python train.py --hidden_size=224 --positions="learned" --qk_norm=false --attn_scale=0.125 --tie_word_embeddings=true --init_std_o=0.0059 --lr_mult_o=1.61 --decay_fraction=0.643 --batch_tokens=16384 --dataset="wikipedia_en"
Each number is 500 + 25 x the weight over its row's rms, rounded and kept within 0 to 999. Layers, rows and columns count from 0. Numbers have three digits each. The size before them is the row's rms in percent of the matrix's.

# layer 5 MLP down (transposed), 768x224, rms 0.117, rows 626-707, columns 0-55
101:503538557520464481493498513496487524538501554505485456457477515482510531489568522488503482422507511529525480463449474517530528544554527481501482495510476500478516456477
095:532534517501502461502505534512501529527496515497522464503468492532499536516492450508535496543494514487498512494481520511474499473486442518543538498451527495503534465511
087:469515477532534496471487486512492511484497510486532518486526507498479511479451543492510464503495478546468453516541504492487505555502494479483496478540485543560483491502
108:453506514513448449511506540487515538477523527512456503601510489483468433466504505513495531462501481495494487494492452494503511516470539440475515529512507481508468517502
106:502541501508491492506466479506484464481511503521500479466464499493512458520520466523475466513505498480497552520546534485518481512514513461487460475533500443485483501486
107:522497514525526522520465531510522432478495524504497509485516485533527492491526502501491493508484503542522480463513473495480470494535501511499490535465486489506488510510
100:485492497503442515530570485526514473508487466490486460487467497503490485501505498482548500516465537460533531483489464515509513505530501496537518478546480500510473497493
102:501528490487554501463468487486503516539479473508487498486535517494518490510507511490456514477474466531483556526517545497501520486529488512475477488468502556524522506521
102:514518528473511497503484496523480549502521500494520514490453501484525485488434500476481487452491498500485481484466516505475473514517530478503504464410534549544491505488
102:476498499519535462488474519512508518541503550499509492484491511518499493486502480486474477529474481555528490484499488486455507568457461490484490509438530511528513515499
098:503512501495515492485485486497482479466504501479435511507478503465549468496455516486504520488478500498457453526486491508431544501491474463476501476512471472554490513495
089:480499472481516478497558528489466487540476514514501476463484502524465478479534513470514491482514511530516525504516527461485520516526485534503510521500456454477538489495
090:527499491550538501480466496496511562532482531502516467470518522521491508495500507511485463516471503483479491499506531500470534573480453488491486507511477557493499475503
110:456449505528492492526516519477498473513504506516468473491530480493536444467518500477533495529476475555492519525503494491505485497507527472504435530541487490486479497508
109:473455474522503538469541464498527487454483482510483519444484491475517497533492474514464493496542517517519487443488464492505522487503494496515498520503514520491545472496
096:499530461496495431524470560473458512482498454463471511480487506497507522488510486541492527544524497509530545523479461513492504480563544492488441509536452485527473529539
100:489504511482482424565472500445511453477513492493468494509486502517551503533519471520552525541513506450475491522473469504527456469499472459496487522490535518493536499497
100:529530495528479536492513508553502551536476487524508508460500484514487517489506525506524453519516526482507514511521495518489465497468473488513494508455463498506501460445
106:521499513497487471509524524467473517528514531525461478486442491520485464547469508524542480514508535473452556415506496514504498519498493473479471481503471504529493486491
097:501568473473501449529499498512464485491513515514471482522497508524494542524535446509460494497506454511489479501470544497508509527534463466497556515514465490441485537539
103:487506480462515493515517488501509534526510449513489485478489489527456494485497474481483543494486491511485513503522531494545519492475470495526486503516504515515495494470
098:499512510496498511473477538501491510469515522486510486467439474513535508493462530496533456469546507494485518495525491506507498485507509562479518525467532525487535517529
106:523512491511479475482562495522516513548476484496529495497521507553452488535516483504518532545495473519465505466508525502518508470554502485510512540504481478452526482508
096:462473523524505482445531493475502518447506513523506526517479501526522512518460468514551485494530501484459533546473495519502498488483519484500474478520514518480493460491
088:472513509521490476491524513508478531529549529541483457487494513522481511445506506482426502522499514467440507495496497467535490541495535547511483526448534527513503487497
095:494487477490532516489497468528493496493461529500485509457483503563506479451483535508487482477555433460524498476541476499451517514514484507477510537452494489545526474513
100:509486475468493485520490460468498580477463482498524528505506511488523510473509520508487475531530458560507521533503511499478485511535543496484512514510461529490473518544
099:468515502527539486549499476494491489457494456487554504545479501507509492482453513492502546524456506520500490541519530487483490486516511500502465502491498478514533491536
105:462501492491483530509521516503536510504498484504522499516550499472537496472534479480438475517529506552518502468535502508490454485506522537517529514534518502484484506470
105:479561538473506533513477520502456467534502471514513479481473480497566462537480530492454526518516493498509467478474545492476477459491441523500524446460527522503503496493
097:457470500490503458523481509484506507535500477518487482484499495528546560443469473543510509467519573523489483462467485518489491496512483511491456489525472496490543480524
099:525518495475485452482498478518473516490500533498478495482433515499472483514492510507504497487456504492484505525481503501484522550495533446496497505427480515464487496501
108:492482484508468497542547498513479459518497513510467531517509502457539471489470486506465515487501479538460500495524469482535485530518502508525497530570501546487498520468
103:500494502519493540496518528544446489514447515491513453520480502477526503517479524490496501551458491446497549507466494509529524488492479466523458485468513538501452468553
106:499541520540505519498521527472520482497505474495522510456473490483467476506481474506472448502499517553557523542532517505497470528463522508483502497508484516496500507520
102:495471496516489468451475454490465471470499510532479505478497501464482489464481506505499490524477514512491452467506517488532449510502491494472519506520457470456483467490
083:495501527518491520512476567505499553496504480502544459473478490503530478462530486487540461468536510503523520544496532517556475506542498488491510477531531515499485481476
109:504456530493527456508516485478472494490476482508487487513471504490562476518538498493514479498490529464469477508476451511546520520502509507515480505509518496465573531500
105:484463481502471481496513503530462502545505529474525521480495495474466453513500534483499501488532496502519531493511511504513540531489502488533508498533460465523457486480
089:504496535552519474516563487490484521496518486480463534529499498488518534529516550511535520483486510491527495487518445521529504467513552543500503516492472501487449479477
095:475492528498485484563521505537508467489523506506505481493539483490484478511469481481529491554505444509511476485486501505546538506513497533484523492503518492521506501428
108:516524536499487471511498512489471524513510499500457486501509518516488522470489477543503497509487469525470502510485477502485496484483522465514525516542494493512548508500
099:476513514521540502516488456495518492539509497525549456502520506497505488499463493498478475523544527499495501506535491513484537498468513474497493473445536542486520477500
095:487552496515509476485507465476510477497514509509506483451475503563505470479478495542536534547504547475515509482481528494532480496508528459501484526544488532477486468515
102:513464519501470424468517524535498508543497480485528488478465503485490509455527491540495510461506513484492495506488463487530504493526525491525457512491457509501524490542
100:527503533492477514503494500486568520475489491488549512472482503507514520505490520481511516531496534523488535536467510512491553516451474521470482504465471533483518491493
106:525518512519529526526521461473531518508478514532497506516523489532479479520519441477500469514506490500498484535518479492511448484526486512553529483507473501501541477492
095:530485494535504506495470477525475496509493517510499461498524508532513488501503544509494504529529522478542558509502511494516519522458495490487512533481486480523474484497
101:504506486494535477501506488532556474536477486499499521490515509525491485480557479518530491496444501507534470490492522526464469466471496542516489522513528492530474510514
104:481465494505506534473493510491505529470476523489508513522494493508516506518541536473478477481490458469517527522454488488492527515516494469487508478497463494449524509565
087:521496520480488512538515482493542489503488506527453503518487493503477523516523498485501512501537502489491528478478519503546496530497506505522519508551533529485507517472
095:484504506483511514521520485473463449502518486481477503548527478489536503489531521469500514474563527510468486519542502498524512475502522465461520476482519468514484476519
096:500500479482525468523475471547541498514484488492496481505487504475516499524488510477511499443523550496500497470524541507497523488512530505496526511499478529479509517509
101:576494497488494528523503509467521527483456492478522523486496491503539503484523524496506486446515526539504476566468458491494505485528494557442487530485476551526534551466
096:486492502537488509508520500510522467512488554475496520505493476500516488487485498522516502488494515508480495529481463504492536508490520523500463521506480495495478461485
097:440498496544470542510524489479468462469529478509484476488514492465493489480511437514546501514484499545483537494490520502517541462477505495515473494508515510495459515476
085:500488496485469503515508524480528529526495482477498449474526497490568463551498525493531507496449500503503503513495549497492507480506488525464463489513509543508510503494
098:511508494447532488480470526467477537454490508512524553503520521472516451502520538472443478515472484472531502519499464504463518508521483509464492494521512478525515530523
104:509483487529482559458532556518527485487502506511483536538534507494512473534476505466500504536515498570460501485498522518561531506486542485534480519511473496472453484515
105:529463493474533511517506443502461513526476540482497507500475506488492480502482478521462479556466533440513498496505524525484538504510519516470530473465506536489503511504
103:473490499516498508530538503469489503522514486511497480493567500508494525515491519496495542535496495519527461494498524497516502459510436514506480478503562516494529533524
102:563440494522462519518463508473489520494503496510495500483500508489491497515501510493500495503465486513469505502510494486495502487543542465503477499510567503509533476495
100:512502503513497532429500508538456537485544498501513504492518510501442508478507475509509502485537522517478474518518490494489532465454497486494493524482535516487484496534
106:521491519509502487514513519530482464469526539508478511532538504501458477497458486478519546533496537480474478489541502492490555531527524454467480499520493514532508473500
097:504474539474495506493494508526467485502475547473498513545499500499524512467510510474553506489495465529497514536530490488514503465476518466543503509502474511500513496489
107:477541493528482545471529473505496522453498514502524508542430499494498499521532491536545497472484506537491449517493514509503498483443514510485471502516476522534485522493
097:510484438493526497505540542507491482480530491488494513511530490483506490477501498493512524498522491511537504502482466514491516504492485466495497503477443534476537535477
095:453456543465527486513487485472472484504506496517461486486495494508499495525495524484549520483527519490453528491517483493536518498515556486458508482540537456512494521542
106:511479527505472474517478512489455489518526509496499528495471505495480478501530498511499513481503507461516515509518482513469488475497470493506500493498507504508483517480
101:500478496507493524502513538500524509469528466494505499514503488496503515534480506486527496484505508471475513488530498515519477542493512504517522479482456454456468466491
100:491482499543464527539493517528474546482515482500494498511506492515490498512497497478523488440506466460476520532525448490565530499533472523477553459509490516523490454475
099:447501501513537519497520504477491476469514486485528471511547484476501488568478479509524466541476542524491528488489493473490471489497448506496478485475491482494541490496
104:490451494499487520513504529523459469520485514497499528486557513553504498487444439498529497502471526509485522520505503512560487448492524488533551488501522497456475488510
087:477498504524520484477499543536538522460511469452483466486516526504508492461505534481463469473538523469505466520501502515481502544526518467541491514535512474516534523471
100:501496504499525503483487471456477507491514540507470502499485518545473481462506503499467449523477554462468488527482476506518489519519500524486503498483488505453485410509
109:483485482495514495460529494560496508451518476522518523524495494532461493552491441489500477505496527499523484463511522513470501476507509497464500540507525516481514499516
102:492476487496514464517475488534505523495464472526528474483525498468454475480460491517507531484510491539500517478520546497521506486526502533499487483544489498510473487469
104:487482501524514505507534468462483436493481490496515490484494496457495489499507483506516448481535516482477546491521531503500505527508509495476511483526513520513475505496
097:508544485527470524459503483515535500486523483495489493494526500517546472499489534497465539496495474502491551505524500494477483491489506476500482504507475508516502507518
094:454537468495500519476507501485506499512531523478496496547512488520516465509538530489490528492500517514519506496517463492505506472510467495520470502503500535532490531470
099:507506505508500483508506520460502505520464478473505511488561497473540487488518456491475524527485499499495502565479544489536487518516533502528499518531473519479444517486
108:515480523484497475548504504470563463562474529510479516477459514511423534450473509487487516501462481496505528497528504512539486482489552533460532521487486509538522515484
# layer 5 MLP gate, 768x224, rms 0.129, rows 627-707, columns 0-55
087:451515524483505497528501519501492504547522504446488542549505477488563508522486503504555474533454519500521476482539488510501511452511518489493500492434507506530484538494
085:506524492461502527488527488517484494489484473470465518506458485500521506458554470508470509539543486467537482472476518506501503473493532457554493498504477479465499492506
108:483474488524524525506488522532511535525534482472523513533520503494512518488467505448470501455500519483525513468513512478498542537526470518469499485469469486535509531540
100:519505445513509514499502474539494537546477519511495517507513481493483462503523474500499508452537507513503470526485495517490517543448469521530468510484529484463516448514
099:490522542557489544509527493528511480524540540478462532485545522530497510525505519491509496441494480478505490495496473492545464547532474498520507490512498495501484522455
097:468533514477561492445470428498486467492516503520507516517559500508495501505464503468519528476504526514464477444581537485538502500497476525523509481501531487501456502505
107:502464509504477516498505489470522531494500471506495472487485524475501486462469495555529496518499485478472541522496471516517508512497507529507528510487452508544512528460
104:509467490443484492514497513503471470466501480473497534458492500507479451501494472477519523510463501480492482537503484525476486491495492498496467487522495520514460511468
093:523464496498467465505504479524509462495446489498512544492465503505447501485498480528484505523494475445512496530503477533512484509479547516533546498503525533521523491465
085:517515502524538520458461444548534498525473479519536500546514491505532523490467477508475486503549496532501477442507485486510528529478498497577504518502537520533515499477
080:520521479472519522510492512485522533519492484469563502519532469478489475492528544502472510490518516508473522436519499531504477475488487495428477498505521470503455472539
086:506521500469502527529497528510490494473514471474466537495496467540530486552521470507494519490534514483498480461490512485537456480486533492508481519482516494503484535492
107:514469517506513482468484497539474491471474494508488500480483518539512526522523508526504488493486477504487476516485503513474531516496502510530491504484512449491567476496
116:513548506472549510493495464505484527500524526533524480480518481475516507517515483516428515522502523454516490480467478501510523479491476462478507546474474480537500487499
087:474436478484477503482510499482518559507449486523488469503511515479491491452500519515476549531467502516499540526515527534463459483533476452485504497521507486503481465475
092:499491478497473486510515529506475519474460493514482503536451485485463498453548483473500493524458513473502529500486464529494486452460504489494522474489454508482512491471
122:526465493512504517528486514501542534473504504511479532544526495506498493485522518531456457504532480501474507514510523508531500525496513511473520546496502461489473509518
113:494492541485437521489513504457504529501505499506502501497504507472548518504525568501500480514472512442524526531488475538506493498496549496485503479481476528502514512494
094:542560517492494507504473509514517513508558538514495507558494507535505496494496489468502518498515484477505508490480494484513475510508490493533543520504532431493547510496
104:457530534541528517490482518495487469511518529469504526468500497519512495531476465521509519465513536524546472475532484503483483521480456511519439537484470485522526540481
092:486523490493492478546457492537489517518497485488473543493503526469536474507480486485538516475503468514511477491489516488526522468512529478463497524528510480514446512446
110:482496511483557505534485499468483532475506520466471536483473492500563465565503493496498492516497528476486498486491510503495528478483521525464493494478516484464502527499
100:452513524508506481509495533507507489508460498520491488474512487515501427504501476527508460517513522533457499495509502518487492470515501461448428520514497510494513504507
084:524470476509459491494503473456532565486528511528540505482495507478539460500460488531520463504497494465504507508549534518552484503507523499496507531517489474512488503501
087:456528502530547512496454493522492472443471517492535499513489488506504479509491471525497502545480524494526470502489523513524506523509489477495458501499523500477474502444
095:467479516467425493507524505489518468510476498463546486490515488468531460508516491499497481505534528482499520477481520506497483521539503499528514488515468480499464548501
109:510494485473485520470539512522492438484521474478482525548502516501530528479456556491505495466528500497499469463476491494463513541498486467552476486498518488492499491493
108:514519493481463500528486509487527502508511520466480516553505501489515499483538546502536470458513527498506448512532551508525489482474530512490521448486461469499519519563
109:524488480506475513475519458518540496503461507499524510505491506506494522455486487532474485498494481486476527555507488520501496471479545497498495466523476497457518471538
096:549527499497495505491504478504493478483486524497542539476507480499488538481514473507408497485538499460502504502481487497518484520511494477500498512470478494477513489498
110:513476471521484493496496505529489482516476517490535488485455490460484512529486502486490501508519517493555476486533492507505518522530491511461508493473504491458537467556
112:490489535455490505542462468495505504470502507465502506479481501497555494493487496527472470506498518495491494486487485497506524518500559474522503488510497528549484518466
111:483496480544489537497531487469478474486550456472493499459516492484532484498530511531489501501450500470514538506491474480517516454457508462466474502536506517518463492454
099:484504484521527494508460500507459522502524483468482523472503500509566469471485525501504448492475509521551478505520490486490535496511516480466449534470499457536487501509
099:521460485507509510473509530478540513528522484509473496495503513522524433476500565562527473487434518511522515495536505511431507492441481538450495514506442515510493480544
072:506465502549487510495481514544532525512499475465538429473535485475551496532522483491509545498515518521469492500455554537547535484486490495548522474508558486491512485483
119:509487453528495544495484491518533507498520528522473511562490488540505538524516533502512535440525466487477516490505504521491527472498452484510556496494483476482484497519
104:508475497486492487522518481518516526492473513479502532514480510502498484506469527496511518500528487529473472490526466499517515534487493504501516524489478520552443501484
094:460503522525494489504558510477528469466525478513472500506476498450505458469524509488504494493487480480463527530519433511513506497524478478526504509476447538528491553474
085:511507505500477505565529480492518494503461507513496500509487495477510522508531504484513517549493451453511510550481476518543510503503553518483586489533477522502480517480
114:475513465501481523499501506458471496559554504484487495480497496520493510497534514543517495512483519455513526520472488500504510480466544522481511489489494488425510467512
102:509545524499511516497494474495503548497516480523486486521528506491534510528503516466483496515482482578504496503490470516517429521504455461476488552517483458481472500476
096:537548493549491538504470437473473523485500503485465498521481496498500545512530469539491543513479506500517527509543504497540503522457507469528557517544518516507473528502
095:528517511516506475486492539514530530496473538484485485507488489499478463490527511514474508504508513497519507542513496501492524517499535510488508565476475480461521457524
108:490483517556512458489491514512517501482494522498524491549483485493478451491519521477513493504533462550453481472504484499512508542536516466473475529475506441473505447511
108:503518481471489536470510482519525504551500480509535467478511516462532476458473500514499494484516508486508493486463501514484501488456486501540482522492524510462528492512
089:493470435481458484543469473527504522474477491494509510505488500469528502506514475456483475519486492491505493534514484518565495472526521530503509477510520487440530526505
109:447483504493497490477528462496497471501497459517488528443519504485500556475530499520492522519523524525507521501519555484519487476476556506490474505495470511475483508509
110:500537529485509499517467523497476477438483537515507501570515484521529501524523550475499505509480501534453499522503496501497543511541489468498508517502529476489484541501
087:504505498510537463506496495552479481445470520509483508493529515533512494476499481467521537498517466503485469511516505475540459529509490516501434564529504502513448524523
096:458470494486514529554513521496507532487489481467499541500483506504542507511499507541501485508511544480514489461539527486581496497497509508475503471511526502470504501486
089:533539476504532513467436503510483518551507516464499494522527497510517496475513518501500544482541529510488484468482498493526500531494486498479514489497533479567529530506
100:525580487499498516518485512493481546514546467472510504512528505489517484556503516473505498511469509485492461473510516494504518479506488410466489500478512469499469486495
096:486510504497495516532445491498492482513514453506524490502587514464529478486544514508446478476502528522495499498486480486493486513519525453511504482536549475470528481497
088:534470503492487498478494518489506498466484479518512475490499532479487524512490539514511491477462492525498509511491477495492508472529556499493537480500488522491509479503
076:534490476503474477468458463505536513547483497448479495497537505479505477508514535510507499464480514481499527456562529510454462469498482496522531484528505540508496531533
092:523495502451515500532488502504499473478500536517495509567512512474488537460502559490496462463487510483525529563542512520552524485511545524471559558505484489523506487537
115:496496483492514547503521482503491496487490496533440498563501485499527503535463534511516466514507507492509487524511526517471533528472487466483501490494469487527477501499
108:497572455515525515480502525472524507454520541503516500522516487517538496534521459509511491508541511536526474528479550500508536549488486467506475540501480448506490488492
101:492481489511480491525519562486476508498524459505523502486523519494545491508531498519464478434502536543457506511521459508506486527508479452490473498501522489501455499488
095:460458493483511532536504495535454527505469509506475491456501503509514488452515505496516523504489512479503530558512487527512556525523511471460553474476505555499485541493
099:574468504487479482512511454485481475460473496508535548487493492474502512428531511496480539490479495476483532514483461496509513474523499492497517492491513545534504551501
100:494474477498469499477522472526504491432461496525491484485506493499504503492495454529485436518502499480482516502460500518501506464542501517508503506521514464483486508515
091:509502519475506447515508483504531508471490501499516492492485499525485480527479492489490475525505543478472488419551486490481509480530453487528481532499520493544480459433
101:505490537494543484492525438533493532515471460499483526543482497488516457471526478447470493497514545503482492495543467497550488466527465495485578517486488505497463502509
102:469543515497531500497506529485486513517504456489461506504533524485553501512477543515483528495512520491557530524504472457494481530471476462512467557502504508496494501501
089:455528556530486556483488538507490540464508482466503498500490497507526573555499492520490493502505564526516466507537523505524523476491480499482467486476525477532500509478
116:493496524526472525485505555495504467473557510492514506505489498485513481503520497473473527480516494472476485493491480516473511519501457439534490497494494501468496487498
096:505439494453491532500497437531476500522496496504528513460495522478527520483496476498522491502494504487531515554555493536499512443498580558546538509497507522514481498464
096:472496483473473505493488553504515519502535498465482498506514496493534444512523529557534457486487538478519490520537516496494503504439541490470499497480463476527500516493
102:514496503503531537493497531533544533488476542473490530520494491517484498520529480511494495476497479487492441514503498512476501516515477507506483483502470482484464438511
107:566490521537459508551495477525552493476524534479488544487500498549526457517492495497483520527545510477477514479518496509516507529530467514529469525518493486547490544494
110:554498543517526520500463457509542492512493504510499501532518510503544504465521536513470505481541529502483501498491507480530515486480519492500537545522492482514483498499
090:517520518463529532521498470528460480503490505498526493505464480492518518489492482477466513501465464557540478473506491486554545526542512527507526534509501531540461503490
108:519469463553487494473485520544457501506475492457533524576459484497486497467487508452508523471455495503501478506555468522500471513466494489512488500485504468502492496494
095:466526502498497522520488495507518493458545447493521502502511487501507463547492506457490468505544513486493478496535528488486520530494474450504476513480490503524483487496
096:521484497492485482513553542519505514526506574475494480524472497507488513484488533543496510514488507485519506478510483498522518542496529515455495510496466524534495490519
089:472497484532461469503511504516540537447463517515482502486499500514496471493504474463506441480520486502475432509525487515502509542466462524505468506482510473454528476525
099:537537480496488545510496511463520559496495511500524530568522518504506484500499557510495478463474548492513483483513495482507501504476544492494513546537534475519470476495
098:532494521460500544516497491483439491449516500467492551526513485537547487497494494493509476520487453457508510516489494506524505484488546471503495544509508510521477514471
098:479469468527533485513542482511482538529504487486518517481471495507446491474487485496504508484490528491566480501497529489506500496480510500514480473507494510525494503501
# layer 5 MLP up, 768x224, rms 0.119, rows 627-707, columns 0-55
094:447528499469549476523499511507536503505533494468520515494500523486476537531472448491484503516502520545481466495481518487512450534497461481512468469520478488484458560463
083:490499488475512512505511495495493493535448502507469482479443518515493500467515484498476525529513488531508502532450517475478522452508497496544498462511503491478537449503
107:524514470515476495474508522507480514458510510464479484507485515482511526511543550476525540456461507488496505516514530538527527517535552473532497481507492533499461512500
101:527504514491508523457481505546498468499494513530461477506499491577522509537479513500520465482503474501539509503465463503477514456505453494493523533493505494514543444506
107:494528484489482552508498508477534536505519494488498477559515510506506451536507497507479465499501504540464522469460495496501484544505488491522498488503498474473509469462
096:476457519476497497508512502424492495505492460501510523457520505455518485458481505502501465486492520565514537525513464504473505436474515507462535524514502483497478515486
105:493551551499528508518492552457545490528475512502503495475545506468547521567504520470474505477529567472506498499475516501472481505481483484452459494542487487511500496484
108:486475482528478514492518512487510468512496496493555518509480508500503516499497517471462485496522541491504496451526459494535461534497526493525501477530504533478527517489
104:500513434493483464505480494517487490529530501463525501457501527500507556502521478470502483467521500492515494494451522492534493511490546495531486468494516508491479495482
094:502505503511487484508481484546542502534458485548494489513520477492535515473463511515543476531457480490522496493489538520507528467516533461512524529452547536493545499448
085:478484526510483558516463521464509550471524480522551478509558534528477480492486473505449511476482532506488519525477456497509483492529503532486464486532584534507527505518
086:517469554478507492488532506516505498515500478492469484444449552534503534532468472506522523523528507488519491495463505492522461510491480507522533529448510474493508544519
108:480461475509491477490517520529497497494501493483489490549534492522500494517492482454502500526511503482519488499512526488473514532481485481520512485500566510506519492500
113:453485468473548514502490519536512509497476475490491505541514505472499520464481529459505525522469497497576493476484486485528485515495492471494501493511492498509518490477
094:476511516481551472494516479536474472533480510484524478503505496496496531513519506496487494531525493454474504413532438511513500530520476501503496480511488525506469501511
100:490440499492521485491547519520486493525429559484477468567472501552483527515493517545515521489460526496505488513507469508506541491460470553476521549482505483527527499527
117:494541522500503488473510489510500465521491460491546474460493471482487505466478495499500540527508520468538540474474449517456479487509494453502482484521488534522515490503
109:522527446509522497487556507474479530514541519445500476532472496514493528500521527520475548455457531484479545461485479466489536452480493447507506480499480508513495519527
096:495457486540501510462528522480571528507496484512525503463487530542463544512481533502470543499526513488511482498529502503500505526451487511528494494499518530494556497511
103:494545481502503519533459557552504468483492503526474497476530486492525492512496464498518458471464537527554488504461469520527509495497521499482525502477463496503508507483
104:483490511505484495466516507483531487476496496515527426456495477485533495501515501520489447490499513476471498509529513507456503471517491493549475468472507514443540491548
104:463463513469492519429490524503485521486502450459470481515497485508502499525468512560518504505456497496507512546508477510516551487494560494493550509510492475488508458545
094:493502485501459502480454505496512497527487448509494492490517504416535468536518529521518477459474533485509453513458501506503504485551580482536483463499542531454513466488
089:480484535495513519522514475499475464507514479571493457512527531539528498523470540523495472482441531536512510533539484467457495498495493463480479520495452431498503464513
095:497519484505529511503457522525538495484477534507477461534512509505546502497536510472485499511493504472478508508497555489512478544508475497496497476484524516463499511509
097:453529523488477523548493533548493464526516464475503468449508500475553510536508497498483484519488518511483467478489498502532512550519526506502468426488508488456512528512
099:566508495539499504479514569520545503493498497528492501499502501528498481492491493514491474482510535514538490526517515474459463500450495508503427460523489469456476484507
107:493491478524452506468493519485534526430511474480494562488518506497484544478500505467503539507525485480462493555493494519465478478559553476528478444476484493479488551517
107:458493496512499493479530453482472474507494501507499507541506493475501515500487500499471524503518488492529531500540509509526475452509518493527510500536510521489516519483
098:458517499468536505505512522544490495519515498521478515523502510479488508474478490473498552533487554487516466542471471500453525491510504515512499506501514475498446548473
103:492507485490527510480521485448525481489544487496501474522540513484509495526501508507488497483522475512506505496491524492532506535490526476525523490527489501516490509484
108:538439523498439500521494527539527487494512514502518487508469509496516450477460501526522474515493492515482463506510504485539519510492501510500522527490526526480516482521
104:520483524553494482502486484508493478528528492502526452461483508523533542509493497520498506501504510518500495449444478477532512484490540525545526483466489499476543477515
107:468484485509544493504459515547504509498480467481496510463530483489479475493494512516488485457454501536499492485519516513485510511518528546460462502494548497499525454499
103:525493459519471466486513511524552538483466494520461468501507506521490485485541499488500477476482475517452508461527503522493494491523491507520479507476487479486495475554
076:499480491446498516525496491479498509461486490498475538532523507522497519493486541512496487457469508501507536478561481493489480464510492496475471528480475496538462502557
112:532491559495507470512510531462501489450511545490491517478483514496511481531566496509503485508513504457484483461445464489507489539512524498514491505503474502481510554501
104:529467511499505476504488489503518484531497509523529486572532483454488446470477519471505433524527492489525525450535459497547506508521516503521517486516527498492467486545
087:488475562504475535452493481492502506500443500499506544521489482477444472502497487501464469551501442461525488524509479534508489489540496471514500493512520475506544515539
090:496515502493547521504475498497486492528500474503477507469546501493528487490488513495519485512528508538571486489492512499482480552499488487554464532507514466490524476447
107:506502510479541480548492563472449505511502501539482510498497478478545503507446518545494496491558525515499461451509517500485544495511511510447489487488523514480524507508
098:531479553505520474510491492509523494486447534529481490522491487458537513519499511540495480498465490499487516504487464535507510494542494538500513561496480460468525512533
093:480467487519493502535474511527498540513496527507473494516519483505477496500483504516547484516497433497523519489505480522522535522481491530521534518506479508502499501524
102:522507533471533509497495497493472504520456516503491520529516484496501547492473535514502508456497449477520528443478506524521550500524545511483567474483497526543537512520
100:465526528490511507533458523464500532492475525460517499514495493531512499550506512476526495499506467562491504503484509502463500485525511489429475532495489506476449496512
111:507499505545471510525537500479502557518489532491492494457490537509494463440482530521508519502517531463456484520482473480460492496506557494489517516519466488498498488487
099:514535497487511491480523477540454459486514448509489492495529500538494539529520470480470529544501496496478485501487476504499519512519500453572442486529511474443514467513
101:525514513476522491475559494546542503496509484463483479500504519513544516545505506461517493543460482486498519534521496471514511515496479487508523493490495485519500512495
104:449488468489490500508486506503498481478521524476476496482451496530496501514530472490521501540524483469504486535499522487460497504483516505508499502482519520525529507505
084:490444532514475517494481536478526503440485472543494536455508514475493519463503515502480485448473472508521489481500484494509477444537509543510490499519486505551490511486
091:491449469503489480506452441530493475504452489520523465498521482479508502443521481493503531508486498497492484493546471501516512494522486494544522515513534511483485447513
097:529488557503479492482504491526497497510511504462501531518456506506540456442482518523538504505494520513470493535483447481493497463529489511498504485482500466500513483491
101:503489561547496505509506474550560529474484494558452540529499484486511488513486476478520483513471487470489486584543458529497487496509454509503464529485510535489496477475
101:504509545504484532464519477488509507507500510548486488483522539484490510480523513449515463506511522460500488498500521490528511453504558525496557508488486521493499501485
095:489498549513506478493514533539515493514516484492506465535519518465478498466505486494473508488477518478461499542516495486507466518496508515526515433522538539484510482509
090:496496501511536525512528515517492465483478494519507500473452452532506500543468496483503509573512508509498448483521523519520536520467531482450514504496496465472480463448
101:506484494485486541527540527479474537488504463480479558503473494490509497512512522483504495494494522510498513502547494498537531495495542524475494503482478461497466534483
103:479512487509527507470542494509560514516440489514496523500506496502479518489524497484505521496496533485488472519471520507505455518516516485539496449497503500449559493538
106:514507512509452504519503497503526514476517515500497526486526516503493517511520489488541472476491454532532481492498535490549466497444512527518529525506486525538491515467
104:513464530492508489487512510517478478449473506514489499555504510509479469530519546511523477474507471501467515485518476513520518542519517517483498503504506497476479514526
101:533465481472527516542474487519513541516471526503530490510471510491492511512516513513505484448535519520485527441499490514509517474459517481448556507479496481545497478512
101:501529469517475515554486475520470516483536463524479461444526520506474496482507492470495488494460511538485474502463491492511480495458488507496470498496500442495507501486
105:465495492580493521486492504458575538503486516539497488526505494471515515530502512459529525485490542534483538457506512529488495491493475467524538528476517496495517514529
100:523513463465531496466465511510514487489437507519498439498529502504473499442519524490514499459474471509483450473518558498500470487542464517494509474490513476497467494516
107:500566516529492504466477513525523501488501531479520447556516482469505517534462523482492457501449531511524497472458500517481530454500505489493527480460500511535460477486
094:506512487505481464517507520536471491536494518507496506501522501478446473496468557493471518531485498473518468579518487503513498506531519561504511497468510521504514526513
094:491509477525509541488469493482488468508496476531558464479527503481491500503503508479457528481517474486495498493513477517449511508449484510573488507490509501476477466493
115:501485461479500494502519483499506530477488494533512452455504505465515512489496477508524482524486524519518523545492543500473482467451538497466515522496489465510506493486
098:477525525539532515513483516494518501472542526467506498537515504479547488507531526480480534461489474529447487487484526477498496505490479515481534483490534486521497527495
098:505495485501479488483517521489524520523516515545462454485462514494509509487447467486518496530504452519504515531503457503468479489468446496488506509478476509522536461450
096:458543491500507509479486511451526521529509505518479531522501531522488521528486473485498511501553477491512451483470520483517494557486465539497519503541492452488489474478
104:513511489505526482458540534495496542502496510504530478516474530494512540530475515494469459504443484487519473556490493492459496495505499501508477498480461479478501425485
090:535483449511487519547528512486455481475500474466532528458502504476501505523486497494517503492461515476520533459497478524483495514502466467504446463511485497532503517485
101:449512500488529485479474468520444489497524476477494482511520493451535531504491480480496470470503541503498499518487474513536499501496530548490464481519518530495508555490
110:523523481485474486485510492506532527536519499541488479545504497520488511501517527514532523479516473546470471488481508517475504529450500509505533517486496496498499500493
099:504494495528490518505489502536488498503495467504506446476459511501461470505470494537484480511426495512522525514529478484521555521491528527490527501492493503488467465489
100:502483515553530506487484523521533514472522470515480513477511495532475503493466489510503542525487498539458492502516486501472472519466518506481488504498540508469518502554
087:488540526537523491516457462520489537520497466479532475506565482489487522527500477478481492477502506518513520461499483498547494491497468545513489477538556459490529505534
096:496478513471493475470467497497436495513517534487455483497484531530492488457516573510533495513475514505505496500459462468518548494526515550486507521477480510546472520471
098:458483513474523523563450499525506529500442488530526505488502485427519526480488483486508492530497475536525486498509514529524524479535516498464479489510501568502490511444
102:525521508515480501530536464481492506514485493499470529519464492494516479515476468502497527537495510507457476510500504502496500481489528463539496481538499491438513511458